config = dict(
    d_model=128,
    n_head=2,
    n_kv_head=2,
    d_mlp=512,
    norm_eps=1e-05,
    bias='all',
    init_std_qkv=0.0372,
    weight_decay=0.095,
    lr_head=0.00893,
    schedule='wsd',
    decay_fraction=0.37,
    batch_tokens=16384,
    dataset='wikipedia_en',
)
Each number is 500 + 50 x the weight over the matrix's rms, rounded and kept within 0 to 999. Layers, rows and columns count from 0. Numbers have three digits each.

# v: layer 2 attention value, 128x128, rms 0.0804, rows 42-63, columns 0-127
# o: layer 2 attention output (transposed), 128x128, rms 0.0578, rows 42-63, columns 0-127
# q: layer 2 attention query, 128x128, rms 0.0553, rows 64-94, columns 0-127
# k: layer 2 attention key, 128x128, rms 0.0524, rows 64-93, columns 0-127
v42:460471547607539457539395534504537482483488433449505462493559522558536495566531521501449525570590509416452501510483553420428612508407404503547487466557490435477410451494601537450524481578545443473461433507524529492430539509551547490550501469541559453515412620491534482533406471499377530551405548392496448333545533517470508503532479556410482480519531506413560540447523527455569481396537
o42:464553489461421474469527518563467523523494517653512528576415484472507536547519415508479527508471529492553462494516517530475487502528440503469493437443487536515516503490473584546534474469504467492548505549406557477548536447496500509477461483603515528449448508420442431491551508568484560519522467560529458464497433477527648456472464483457503506541553471535516527530505536447490593490496
v43:461499460425532505572525552511500504609465469486503664414516488594474477429478497514545567431503491491456513509572450584522388606520552545583468403564471623574545460582400497659556487519405408428680544525377490482731639482377438429636486418422543516433573506491375478460512510405546358484492397635546457473415620439374533621580528548553439489523627455506464511503636401549415575493461
o43:494553605488402456450524485521349425523518593493517437556532520481478545496606585371408420493530430588539532588492567476503576428483477452565471584526406413375403375414541521454469524501608491550507447427615424357466427526456398465477510523521588486551599541493502561574474495523479380584447496435605605561613510601470259452595448391453473553458420498561512501555488422422628424510540
v44:554509553574481436518439472450480516447548605507507456541594441520553465468393532509470508463597546535544537576465592556508513485433395534571545475483496522470381463503522501570500574621589527606388541466492426508477435515423542496524553487577513556445533485516523488509396474594427578413489534379413550482477508452580499417401537457498445457481418484412403447416506515450653522538515
o44:617473490459463487482530591419593521462531533429491481471425508492433560537509472513538526510523534488515468405521483552472495523523498510410530483508513500542507538483509452490528520428434489488521483486499611465509537409558577578494502502498422478483471530475513424468500485351516516524556460565526450466424490500506668596458552492507513467553343489545504477547549490516520553506545
v45:510508635375473470467430456520501498561481566508522672443467464550482500489449491555483512489519501549585551491512506413590526561423481499498589438419516425542518487514504482551498482429607584390522566506487327521642515537491568541620554521505559540504477462499434481453571491550401597477546538402425563508515498522576491502496552443493522511445448477603442548500545497528470546492432
o45:608391410558312596485614656477507455345500551463479530652609413452550593466557655580416493578545515488451478429473467480567507438529519556532431487536499496412357489502595530408387454567321570536469481496556640338418425426529447484379498567433412461498474545502495539496522433272564525532443544567386519540569550473391357518523567632598554467359441509474432385547502567521650481507552
v46:426486381528513524587597469497504521321664458607571374432515479493467500580555537512597480519424477496582526597420619497398575379535466416335431717549527453427488485476569544468370487446622481636366423421450626459377511557537559677481507586564544538539463481514510547537508513574522505453434456586569500551561308457557506462394570502440538482518565477521601491473430496441559524378548
o46:492420436503669493579492441560595456543474524444522532433544490559503495498409325579641514450484552566501524460526490557550438524524469463481510507495548599587617519517463398503555457502458438530587503557444555515537458481552501571521504442507517561422473442567491475474517565540504455316504529494465550499485496509528335521466474505552482560636611565448460470415529499566357563562410
v47:515505492452467515520499500492521501487571513442582605440450522392467520429518480553450411555518512578480483403539519485497481429555612543459566561460456587488465460485459520446462565454577481539433533505538419546426500479509498484406502657451465497537489531495542403523452460540555490450498460537534430613535442531700500496460540465485518502501519480606559530496376507492438482480505
o47:499388460501680565442471450416502444459476529516518412548509435537546519458484437559405481414497499413479487571514459483520454484560470487527465445545571499570486486536545473481508490567487625479523475474515483568491442537507498545616494456485402534420429572515532538320399667428506501514510492400421515434425473440483567454544447585460560509503467563489510456484526538559536473550466
v48:524493493450526460588509541483533498479589473383558524412434541462435546394435539585510450496542556540470543479495487506468481444533467452468513558484492503537383498515507539490400539499559551480483506484524480509459457496382518498489445550517442626563526524501507472527332483505488486511487510493593485579451468548619549495451487536493498500405444491523550533465464456518525537510509
o48:488455500493526504503501517376531473481486560520499505497490470527482542517516435534506488467509543505511516504519495504509487465528506498516504487504512546512518515486493484467491559507511557518519495468537531476489489501571481516532504492494490512432496515511511501449491522405500478486542526462473518462496466482528616505501510518481553497511377548489519423525550514500498517535505
v49:383524386515549572586525440509511517579605451494545437457516470464464483524521479498492514493479490462511449505527513425557612487514667457393442619598361444550515477580608537479465524539587499471526502477543592517572463504470503495492467601343472439538407574501533525521501525473539414510490399613551500475413476528497501561484615523487505488487495471499495571474452518493573552409530
o49:539429502421568402511584394510417540359427514574490498406529485561428515586381457611428426616495414509489554550566511523566353452576489505586452476426636460351484461481494491543547535515595606596460586663503428347493444440481427528527485418693566626453619553524494460521514525532525439491435532447495527517631530547537550489476492508490484620519517586492547480465483323483438474617533
v50:454504477525496526377525567521479504577508525577493635538519417528524516472450541417461470500533500597518466465475435567355351537577581503536622393408535585632530501579420464579583483464431525421517516450444318522750440492546448414511580554537519534538521479529624460518533576576624483486549543360560516575442500488296450468590576427547510524536551511509450480372613469534437514530434
o50:668429464546496627478390372556235421516493422391597424261578555452505642369640682411419507418602556505512489570477572477532604570519495433608444663703419414575427561530589499480490494635450373432495481484635569531406431438442513542504550492451401474487432527522538601460479349431553660644456480631464704553640576456443571556444471607505509395452446406550479456471372463463669300486656
v51:550462707521418465433416406529473512507456466462371613524453421629531450492526511511430449577536517527451419487520434438344470578508476450516555370450639445425430567539546506502561500527441504476433403641554395578497469529524563507389580458581628585567439465527546463527501343522415528485510485393460463489612557541547483458510491438445501469470511567543489398477555527473492404669553
o51:435557427510484521451492561592500507483485484550525467583455435434490572469613556450513510481474546425535460484486486470495486504514453541491547537554458532558593500523549539509478401479473443501460473441500538502500533544442535514516540541475418469546480529451490498491507533463494524541551475501521471471433481469444703443514489507520553460516519403504468569568508595554542522504512
v52:568477493576495495510473511521578512464428470450494454529587601546539478462560480516491571502512461417524508483527448474511489507482518444581435493519450538516473496403506493419501477550657463455516488421493539564421493520518476487537386554500509500514433612488455437514421480513364517537400606573496474539507476547587504472442507597569573498497479436551556542579430517413474484487543
o52:407511481483497456448525470511441522441504579564508467496494511517563457517501347535414489517515482461506518530498508491462481538514569564492507407428493467485461497466482552546495459493460546527545568640498491531551509475532522420428480504525601444560435550460449482484520533620536585461553501459506368462508459488521603459558489430421503573476590585518556492503586554503522502465480
v53:509462604412489703407548503432422482578481560584458579585439547519504565476571551371436434473539379460470415382522400438543406566510574499654474423425363547739518507501450572563433479461390506392504454521426408470666481510486486529512405463461494372435402542535475499477560412431632521519521445540495422602380583418421516509552513472608506459464391521530432504640601573540363519443590
o53:488537431541476567460488532623511462413434542508488510485643556536528439452523423479422486597586533463482534574521501479508455489536515534558393522496494399466459493541538542439484440554508635517425525561573435476467437498494429493531536506491603482500510564548500532445541576445462448619386591529485532532581502483534755456526520558506407522332565463458573492479473518448550379430544
v54:476514451366499543641543372457422500480588432512555483476530585495404527472510524529494463475438540421508546513528511564544515412493463569445473567592453421597495576543454464589456458506469517565590551511442502495447483456459477612578423541527437494505492454488526533495543491507499489434458408466528551430505470518598443451410456503488531509507528435553522542587551456422528581418568
o54:506521466524519490473523639534613509434536539453521533425520565525420524440504489537516459512539482546465510500518509549537516479551537522438472447421533481373501498443482431467451554488494498529566512425560534440441519518548473494543528508510542474449529536526468551503491535559489400517541577483483530480526523470510310569552498551468483473523536507476475472541493433537497458547449
v55:629478525529491454416363563547592481408462493526492451470486481533585522607527368449538530496515479518545486490501486518480613533486568498610539423545608372364498544584507512480545473499510464499532486428483563510521508485535458481361463479538485471485520476520503518477502519454421503573545582437453504463585525533388480408593477395437544506509498489502481468444503519483539426515461
o55:423543522554503482459471376578406493478579488504471557472460419449494463447497668454606587488444539494488502513469504498464558526450524489472514526448488628558576529497569512567508374505464441531493503563442518456563510482499572464618541543511480428516430482409409437583454471571483580484457368562495424474496489406561492611393511511497531485555530483427476555497477411612518478466468
v56:606525578539494537504457428449531526554485543462461452560516521506506451449441525460569480552477571507435462545432453602514505551540443408477454496464445463499492529471521557461590532558434544452497481410601557486448454533506556427487467440507454551493491550505511539584520504409469568512384518444511590433502540546549490454562537564492524544488520541405492468455511471515553460589447
o56:443572496437376458504552521395481565533540455521517497458439490490470499505468482487509479491505506493517461455489488472457444511498530503510532456542572529445410525487502518559517650492547448539457524551482504500486488479458529502475497496431482509572577499506519499496521440494494474477607499437519460566464491545488587476516458457553504563479415509510516535500472532468405531488534
v57:484503434526483513478506574472488507476531477469524547468508496591496468595554490517469542523525476494458443475431503539558654449461473510528517502609546500470477513534527522459551504480537501514414476511539630586453429566570448468421535588360454499536500482495569514523407551502455427497495607540505469442529513532537502554481500468441512481549526549488571496382434511451448484520493
o57:412563500549550512535522381558477523543578491546447465503585482460461477490506506512503464501328384514509493554511469606557491587529405531463563435402481522543555479462436462542595424518498471474539515535359366533592590490348499521684538440752414493487448452426503464488576490516452533522524411538513431536520455464481428383496305511445555523616439441559500583466388488602525448525416
v58:491480493481510486438540457589515448476447516629477536598572489496591525513588483460463544506548475476439434459680488456599408540550590576609461392571430623472516464506484496545462442473442473425584473613438418507621574437433468516425409447529553487488406412528504525432499473498489535534431557548536386510536591521432537530575477557527467453478614643554483461560563566464467583466564
o58:498492494503466471491491494652494469495432468539536498546505518504581501475588563434447485526537487493532515568522510482524517515468505486519500494481477428515531489504501572504429403503501487504489498506502469505521480551483466459513493542521500500503498527438465486545503529558461521532472493481486458516497494502537514474535517455492514510491557478459488535520485555503482467483475
v59:510480334503474425467428503514538522472553593489599468476488523598489502583527470562515521506486484500612518459501565454541750414353497496539561554589593513534476542668520482424473466451580489526519502474594450515492453499507474487414404606430485486509453445525476418458439480534354547571502627473591511420512435515598531455490577479473508559486463445529440558342446503489500497439517
o59:463344509571632556456551460537425464500533543529412607504514480455450511457560568538494597470453387530517524545603539492533540497545535480455431518516456513497604487396465472435454473584573532466496580531361574451557485457594514512537490365606604442416470549457503489499546474533537554401527460522409298453651467483449471576434464553469532476545527516579451408574405372546613463530448
v60:620493629482531517442358586497433502517499478481434525492472495491508447578514467459446501500563473503501382495536343513494448663520490416505507474430501568510479504619512500496458460494434530443515500578592409439499607534451515378383466463539427588482572529448520512482410449510549539571386610473499576556491568520473530490631447536453520519417578545594455470537579423486477430517453
o60:371582490529402498449406470498540480508471568551511517601581389544599500432582587485459448548584598404511418335403477456475505378501479507572587511549434480535560616507511634452516439501551465540472553365495453585535564508528437497547570554473585583579509363455480478508486535469446470459593345555597418506515522432534578421517457538603493555286434429418562554559466618522555458464463
v61:618511496446463458361511439565511509470401631526600562568511513522537527423503444410528504530540456525441473437611406549596436526523468461597466571467480506545571508539523504583543459414362499436601462540534489473621510466506374482461416519468515428442490418491464472486611480435645534540563443509502462560523488430364528527561452488547547491466557605467457446538549516602523497523561
o61:587475501553432541519493512569509421622464372553480585496495551535552447473573648360473469471533514533545498582560528441495575461437491428556462530537509491543512511525484537455433488567596443474402488532458460572465499544453509459531545523530577520525508441506489575499508471598443467561429529496539462525573578489490488473499533509548487512494579424424501588507437521441426432471484
v62:446432556450555577505585524410532465544483531468527599443444520506525539411440459406532394560535472567346468432545419535473414563545566521543469460452532521557545440522462514570527570437406595457530511433492502482548559448506390432476604404512509554404530452507516506474478513258527438459572485543524519528364532470371564618585463443543497394543484634536506498574630421606413680579475
o62:526538534510503505523497471448478477523489480466506483487528501507496520500532602447484457473519487529523518538499524512514493477485530469544515536533505490432429433511533539501507600500532501499463468478583465508460482543497448469519498552511469517514565507555523518537473485446470459550491522478491545563547528512486622459520486496518500513467366491464498509494485494472487464517512
v63:470500481515534548586578456488480500505585461508454408481465542397515491463551564541562485498482428472450554491582610512543410474447570492456371544526414617589497424549465477551437516481384469555555413548365473384614577536455544433629437458559571534461499516489420539476445405486663432438511394661525446573475498408415551535514487503460477459501456549447526497668556539521510524485564
o63:615479525398613383452465486524586429607425506501509425571602643548537438547398385412479521471675512626562516528512533409477533409444443453559455558383410401429442459516471590424544501434543595524452502445604491428553398560508313439409491534491536572502541593525413516570455768464457400542263518459468627475462510597568503520497597442607430427470459492465533540444490485522506561484475
q64:485485506515452440520538482521573522619479391434599539436507476485472446490562455556513475482678296483435397594454570494628379459386517542599548524520463445552505584448439491559477509493393560433489616550511563422491495561636507507391476436627478456572520574524490581491570580534521490508485450449467455573378506556551466478379582540526444605509485508508375493392590549494512475499487
k64:434442552514573568407586673481482338500515576423526505481506470494600487431455491512370492497554431493554497532610532481360468536516382549570541533512579490525518491424447508595564504572506414390529535579513496562517523485416486496467523397572441533541472514541563594581504507550484430493493519509489405487446574523663409555447515456547447470513511469541491599471585457488543499543321
q65:543557423559511515453434536563462564541508502499441477462500418594444519520536585517495575494627504433386534408550468498543601531463539463601419460528472540433497484508345476426470539590533546555488468532455494480480443533551376480424492475551484386530552556529532494496563539502484509496495492540525556483423520618582443359435508499419523482496546457475467467482502514475487553507556
k65:496474532464474452400474533558459482522543537525422499523411394487503575550431488579545492564482425453504461400445454494428486393505456480546496497527409557515576423531444475502445507525577508518421488497484565559463471533485501550444482505538429470521475513608543512596553529488388449578536439559488423542534591535560502457576454488512389526482425464574492575468485476506445511541416
q66:499536425468534606572505526491427539512454462514579542460481545503475570498452432526490530456486532579665562545467607508589543538572466535485564487587449499642530497546431504463505458524536515456556445431529493407476429484564437522461509384551524473442468572478552470460481448479523522509466548520445503498452545443478533558439461506582497456438529500458582499488542462450567415523466
k66:486509401487530557522523566525604332497412421578558489510511632513527658492422477544440432487501544517595553531516651520480411571506532471490392581520517441543478635516485539523486513684384462583639498515524498446497526584480476429447547541507461378531494538542478487498473498452603592549408507429455503517491529524630426444512413474466509521492555484460445527494557481545570584488550
q67:523490455514455642508514614496454453564541407448447552543511521571615505525484516475491495527478566450559560484594452480511650470462639621585568455570407515499526458551500441492478562498500536517451477572568429633610503429524587591547411493481473617516497458570499430415494450511373485496468446458477460484506575581442521418543478447523484478495371567549471441637563606543259584563437
k67:468526425493484463387485466539514528450508599577479562530537415497433377581524527548459479515521645467545402382549403455539489455450546544505548466495488420496522442502535558410494416478559501471517559499462525434606529493596578343474571422561449545440406558533506433493492472446555545466410466586452400512532509413468523492604585462469436399512494444462520512613582523471432581586441
q68:494470502689481511349538503572575547359550470557385533597496529368486515483484464363484389441406509477512472493576580446542640458486443552615474443504518403459535468534461546529479470496478495482488352487402482587557495503563536471529516561530475516528487523529486475383505452533481489463523557513485496561545388515418504480533609462550462556548550492557460593360570538347485452448518
k68:545450623518506437562432506540604459577561385538466514505536518523519526320469564573491533360504635518510456603498486508527596500493555416630474617471518531555528479533467486478367423325383429485535452467468655452422622549486465509531624524485548569464510560522449536477513456563586604513556572565496571531539585534381508436456450471538597518569465515485576486398528373470513446389494
q69:572410571496460453388432566472505565581488521483460509554446489500554471565494477407517519475526372500460536518538440451756398427411557524377456518441375390524483453476528504396462494570482485575559461528568449463509457503461604453468545447464480548537434458483502574523457553538479546534406584475516440455495463541458453549517580510469495571480502531502587516590498499473537558554472
k69:565412496498534565469520479577488502502571501514474507578403630502508427469528453474526564584485435486506543485456412441570582478564582443456587450468550424507474521467481511558524524455540489633547398427516499514451565466471576410514560437558489463442497504524493494439444534477487589469456396483501518460481543528530506557516417546624502473428464518533561433517642468424493493554370
q70:468430587482545512558619476481523449575523594441447503534489475504539511430507486578439533487555522466428554378575554513545572535413373513750561479479488455556460424504514544404440467449439524498458418501589606488509572459489491405436447520525369422409536491503457530463502449493478519469536529542427558525564454470571506547527425401603461436420469493515455471454512534550573581443499
k70:490432570447516489423412560623626523616497471471551499538543453494579442466573360487424544446513486451449550438498460444547453358478467541488487538479423524468469447528453559604509512371493481558526437518440569532534426645479565497470412446508532534440447495544491430428560448488445556544548502578475598574541551523558499487410470424511539594382588534530611570527284532445470481534566
q71:463559530487450540580612595500434504568638466610497555529535467486364493562450618619541435587525467490437484515565303551586505467536466493423469373447605520568513449390503446448503549475519529473546365610501567631484357547436521465464475595575602470472418607456569553543644441593581455460461504446586580462556513553568514562581503385492459468398553413418575530531451435507437571543625
k71:435515515515422533544450454517541454561494377513614499522464569478418487631321501654421463553440450511426505589474418601472412352532446396524493453426463605429486452383393564521533583456525502430480456576411509409476563519451490476504487632461590578484471565496563477564450642522524491424534506592621476393528510522577590517503472455427579335371411580486547520575406384498383366471525
q72:407518542458438483532538640508551509528524430556497543545523622428521507274457441528554532395487578467510555534456519558486527511516435531670609444496527557520550624532555450465419527495499461419446324561477477518490469558505527490511443412535382589547471371466525449511454549514426437456562420603536415572668499445493551522437601500357415501583448493551439548547474547500593410425454
k72:424448519470478517513535473552436473465529464511357519587543575528542551456547493467435482558434665463551468566548507588349529472456424435556587461463517512531571526467451328536474468495410425478500473539408550498578469500548577422466544506509480560524531443590395612467498472519522496483464466639563444549467437576478508497451566481506463489602478527495439399523509512519556473422526
q73:436486444531477492447579486557514473493497498506490522508495590451430535488530558392548447565544517465433440393564472495417523452463448505566380469518466512460522452472445470468603488432484529534443526501486491460440514563503414470526409584545508567455519480443483549490613566493485506503570414557663522473481523514527477481537516494542520478507413438573507631488544517446408517521526
k73:475423521475489388427474482543482498600503551445434431462471513444447588552529562599476491559507642513630501474604249554411519408543496425547590534438461459490523440451437524544516523410713484398493521457535464566500480525460461493600525516451496522588477519523463540538581527575489368395496533507498498545410533441579497554573292408415441537554544506522545600473549475547428481555475
q74:502426461430547512501448569473473494504525454499480533501481448550551524429505513421491502486503435517540620526483496474564535409522639522544476517522477505524531521506543517441503480491465534463449554485474507539467510485618555493502540487446484533567449486520528488554554524500456511482498515457471481509507514472474452543506513547560455492512512519516547541433506507520486515496468
k74:453443482507459492528521437486490554505478569542502462511462522464506499463553555463497429438577518520447490479524442515508451471510504521449479504467518432436519529430384442514533484549420517452527488500465528487560409497561430441462470472510567470467478516521538466469545551524497537495488507540470496513496503409558446521576533540516608478508471512449499454512447506501608509489546
q75:407474438491501510553569553473580455444471452510478429460504617413587477315523466455523558461502438561617580608408466559373493516471564549364547626607474538667550606514452426450485437530435393453436486576458562469472481495597520509576554500487484490489507405448667558538501661440404594620624388540470468532521466414435485440557588506493507528518414548507521433542502476573637433412467
k75:558492468352530446490601496440475485501498474605522471464567603369450554509470533315452515560545576471604463485437527504618536580552503507499480512530540416540618496575565316447555435652438406489446430554437579539552497495487468523531434358560426609529574329477464537439540419442501415489531434462479566461445410408566408560423557539514216581721537556405427334545556561501523552416623
q76:434430450579496370497534560547504449466465529497551350592534553485516528377554511380531510482621430540504623545571567558406460468501513507549525550539478505592531622668545505580468420518351548414474213557458470461394501421630429460526472537537391567455579433554501491490406556501539485543518417623552451558454430470579471524432548433403466510505470558541466502485472531454485479434537
k76:430399465510497346474529446645431494397453391570420501570502545475471528498660511385453441465501567532515502540414474613517606491488480550450410519377531503443533370535396508483579517544517494515432427451475521505475419467548518484496507518599509546515583507508468539445547478527466532577472547552512505583552495483546455709391500532537369509648485522453544536475499535447479569505464
q77:521509456495497563455518430529480600483513514515488525470508550465506480478422488552474500477486671509536566496500458520490615558582519491466487525570477487511486497481491542408507499430486523536511480484496523518514495460444430488486496525493524453497504483466514517531512534493496504552455482532474528495486517519476510503509472424551538499482515470474604520480471481496537470490437
k77:474522435543530535507540523468512504541473478523478530525493469427436514522498526539481428498528450513474430460550539531496535485567556492506484528526459497488520569520586516537520515566461518512547463532442536531507417572469475456557459483506487499557520555457494513563437452456508492449515538497509521573517516473514464550512454484483686468461549519560475494522375504544540531452467
q78:461512612419555493571444451494420534558435426451417488486485365460503509561509456438512533519425486506590431527469539442518425449585634482477623448412505538503501449427557554440505510520469587500497579512523441470446623652594533551524516474581490503479456455472450420530465577533517430513514552446497429506506503548517467553375493551491513450480514510505547559591359534565509502532541
k78:527448566477489599527485457411334575489518544458505498487456510527510557462511512473446410502449612401408522527502506504509540496607522528450491501525539494486474457442503457527609465516587510436487527495467471561446526510668456515491439457468485482502500467478459471483457529529414487511523391510408446534544433437453531438477488517586684338426452544535474482416441422507535553598479
q79:487559466587461457528528589529555448509504595440559455514552580488464476544546502319454483479599461492422459494490519508600446632450442530476431548465480407622438376575424472522497491527547430546534466538500598403439502494397486391385449526382524536520417589416517538425507401441541588469526569483550570607468543562401438539502387515426457482506410525421470426420584522517389527501480
k79:508456456485518488384439592622539438514539515460490468488471613440565531503488534615568522609516390511573473576453385541471577548544543505452458531560519509465530393517415681494454502522564457489495494493583496594446533627488594584481540619509530351506467472505635536443414570402467514487491600553506497472409566471537531492416400534535461513436486501424431548557594505437455451499380
q80:464472505561498506476474510481442488440523461550467473537504513487570521510497532557467441528438549550466481486557543490695641507415654532609444513510482492588464467463304478471466570480567431447437496455553359604597518431634375580550461544517465483463513465530447441562484655584523533480532393536444488510445510514508416464476451387421566435523546561514502521604484528489426582480490
k80:444564404536518462453315495513432623524415525509487512451442580424391472569616483504593450417391637528596373453421476351587595519489636576655479500408364613513579465541374602529479573575434510424544536494382569423424451540537470538453649487511541663490508553544500376581457487558535530609466394573446505587548547481423530458520327568517578517588461462507495461556530517400432682525448
q81:461440507474476582406504475607430492412477605498472553522456545392470526530458543439492561587488577468529435356483554609351504510456414640546553535429460554587500416469421583505410582479428512512377404474437465507591494397446497577541436553530599591524450514557367356509523533538520603456490356471440435491525485515551614509508520399522454458421433573552534471660464558560532512459405
k81:411477428555478507489471452486481514494490443494484562551524333446572523506577458628453476512418569506424387552492496508423590516485580499505537528484393614503538491509532688398566455568455486397514557566465507546454572491501441532680589518464520590601437425499488483441496451537458472455554433500476391469502520438460578520483510414607456451497570470568583433508490595541467429365541
q82:514515443415516429475538418519534510580550541501455626538512456524474449504504447550582465600476298460621464561544501513404386427592342453514340589560544549429444601583575532492503454530424395438558601490501579408372417594439505423500588511484472556542531554402543450521721561529494375519608536604522463501625501521410464512427475495482529495514518470567496533545524476414489465524545
k82:564501589566468489510589510553485437451530474436522505486523611495479505379499627447441546542526479574546536473554615455354448599461446531446365485430533588518447546520424439419525455457509472456469426455463558572483393567580490498508289542442392476442559497426504650482612483437509512374581494656565447509474467621539447450395555355536461442573477430542464508496533407442536480536616
q83:491473548478587453595460493559492518495514524489480502455504383502517453536501531542485474566465548489424468458595534489512359458513522487501473424496444475461553391515473490539511490488532532487549495521481420495515482540462486509474550573514528529517496542572482483537430479551436443476476525539510523474495442564566557520505388533472519509486529476465503535484481485500485458547475
k83:525545505493575440536404457474569515487513529481467505440512499523511453501501493434468495496537410490476454481524463523528421396567465457474455494460496603544467473434412467517539511434592533526500548467526457498454534489474541483461471538457521517453537504498509466501453518509520500537443526478515476515548457479534512484506451505458476392469408495506446532484545515567446522482505
q84:514609426509393463558509518502412508626421559526534440497472590471499466429518511496475464485411479544416532555476460462452310512478547542395451501501555532507470520576525482448487503496575429560561543487496534478461418511500518559519473559382530493542546517442506477502487496492559448549514549571545501492452580545457466617451498527434360525521491515509508362485623492537556450546527
k84:623469462494478522484377518530452381488615524478581447492417590493461403503458485473490455499515434515529477410438607563549468584505645539339451431573537516450422479507600535450440533549405533497505429484441418501487499622441503569480400491550553461505474512534544528437461516443506570522429472522457461577408554501457547476545481510547432551452512470382450478487588504415413526580517
q85:435444474432569611528555621516502499468517463542452476552510512486543603477430681457536492480461468501622558371491588491446625510528429541592592465588384560561582543474600520526623431517429473484468422453479498557549436408563436517475494635378531452471481491519425492530519461482420514484500454563456464527518472462413514523508496539629577462511474503437437508560361471512581472432524
k85:450421551554501553487488403534493540486556546517444489558548467390382519594552548522500509457544502436553534453578405447639488449531630353490503555457439446579573561492542424527425516577378448426549484505576531464437382462581505454526494558520637583386439565582466363501507533510572472569530452477475571465601479283529434500439544473506477567539548406373463566537473520544720507370652
q86:479527510544645534532512581432545540512517502450444441422476446586446438372487475641506442440525556470411418584474552532421409448577504435557496476525417585440493414417501445606642517531566452511530659465491381495512523494591530606581472588417533380392589480551503562501498538482507420535478459373546505472513473580554524481339496499494564493547472384456490520505501501363486463454468
k86:447445544386575574440464517459411483524570597480353519532535479358397542494465464555517452567550515421551480489564555491451604416535534591522519474512493577518569600490440439476567521583556636502509573453471500436505533458485450557486384538454523568490543409526526438537437425568474348566510472510557486533493537472547541415395397594500441532463490506502410627542600525538464543587503
q87:509507467468465530497555415491507488485494576501408454460518413485521470456485523508554573475432580439537553517501400522308482464646484507445572471631591566559528586452526548499530490573503504525409502566399487487537552521389764433608508534554470482567466438436565425425581523466413546542641495627615521498565520471511543496439514448492535527545469528536586636388327488554456411449459
k87:573537470453470391614668565488437566541474523589468454529515579470456479469515542425482547476566572497535492493461552599485528489552546555543534558469509504526617454488474386438513436463528499508464445508475569520529587617644540473577497558418472546598500475546544517392584385518485492438449508634558523505550485461501440518513689473420437440576512552464528482483453527560518494429672
q88:498469499499396548382414587494566454554503483529551437506531472472512500577544595420509484520527400468440431500576408570568430420492483515479416471502464455490510506399353509563468486497608502563492582533407513492519507496481466527445459427552581505438564558520481521468588530520582537482408515502517519507514465604553479426477455488435535527524537433500531459477440458530501540544477
k88:488522461479531457482491443500524462611516500459477530471433579506445531505390520626566460432446322556498467460413491488392444585486477513586486485543549571602518442490655561495488495492519484551465465570472580472418427600350502503471576544497578456522465594496510480545458465527468475429502535529462466493485462508516495593571451453462357591485431524538548520536444453476347557583449
q89:462490430473525657561536574506521495432419534483503462445570687449508524457441490471449489455445610504426554481497592517591382634457517597613489494519530466484452285525422504488489452550461450575502514546541505466556421468444430572573432486526480450384417477533594541447477497443585488496415450594565572556475546469588522380483628442645497584523492466501543519462678468477507543458590
k89:586347537443522292442352467515617475566565372494528459387445514598496522603438462517552576521355345487440514453457605643451358424532537460590448530519469441505533420466554505582511558603434492492505596543451521396500604548541489519551492467428561315328445537535404469480460403446627434569327464438386548466524563394416490399553530442470421469537551552471365534510510513559428492514546
q90:477511501469503377519517543568465566576494444534567559434426524517536530604571481485491397561456417542383477582485516475629412525498481495459352444534468424455482375482537452614524552553496515498521567506445532537463457521535545610431480498457540488433593563477398577482596577545510537472500562440598505493339532480483473506427574613492438540443524513447513434514513501432488476599499
k90:465541528431422519487446468434497401542542648243643584436483522563540384603433449487564423526593350508577472469511654404495431464402551540484529488517495576454485570463516563645557554490582445484514406475538501571429393476356568503535604477468352542489464562552517595504388651482526412554569427408531460468382435435528525488529498553528490439495456447574579415386619382493484510635377
q91:525476476548414432518563522443522443447466488478481525567570629584531492506456530599571447468464576579614596562589416654454518540510640494468492444516471532591491567557462534416581451520506441468430436517403427525442460418607570468569550538479420477530506440431661453493550614472503397465574493643541534477544573478485516441496428560452506501585465537615533455503516533507608492402563
k91:471473444463573455511549526510527453478449476491463489560589686380474607488452563491473498493509576467613514563321487576472561523551484588448518554565423541543582468488424365432514401594463444442485435469445548515530572470559447542477579481492477509573530405403485532462461446427636447520589401692561547505550483353452464535402394546529378431509483541513419348435466606507445500446580
q92:399490463435537588547406509531521524546513471444524551484504491551505477547481424521481451476518540483395420542445533471562495519504485527465472528504495477474531553408391541441516494494484530512523453472545517473485468467508445546549553452521633518457477557543490516455557494491490473499471447523488527490464533541488503496442520460573536492504491474461463609486592484460477504497396
k92:365503502465531522442537565461539486616526522442552506446466366498487505581452508489475379469456532523514437522496550462532530524433530569557542479529511479524541492497451502416456513504438518416560506501487478492457505495510483436503446469594486498453468504548577504474595517505511521484458592505485427451465516440450492413466561387445519407450484508411412556523490480487606433536541
q93:494485534499491583449497649500557488521452499525507452497533416484561475511520432594517512479433577517486510519534476469594470469454586566465521413444360473454555460470465536492553537382538545494523605517581418447487581485591481576496533452457482511585523475512456479496363529503436415527441490399479401473469470609544486473527497495478581558478496524540447591524362487456352547519487
k93:524569532542467568493538485408524595462442545539387552473513502408517517481460493457456515442474497441547435455537383460573538536557487477515550522516502501545494482462493553469548502459524504490531502470503467542505391411459443427440478493528565451531489490516513417471476422526612482469583452505454522580581468415478488532560539479496553397434431506546539651565581437488505512479366
q94:684441447541429403518545448508476471487470586523535531478543603573503523537504432542486518440561396521424562529498467476528500483659517526518372522539505492489480536554469489454496489470470521505446442481465592449443555515493487434421492493442480461541476521595470541477411532478564603481565553471403554470466531460493539528509507444459506498500542537479464381470593503470471485586586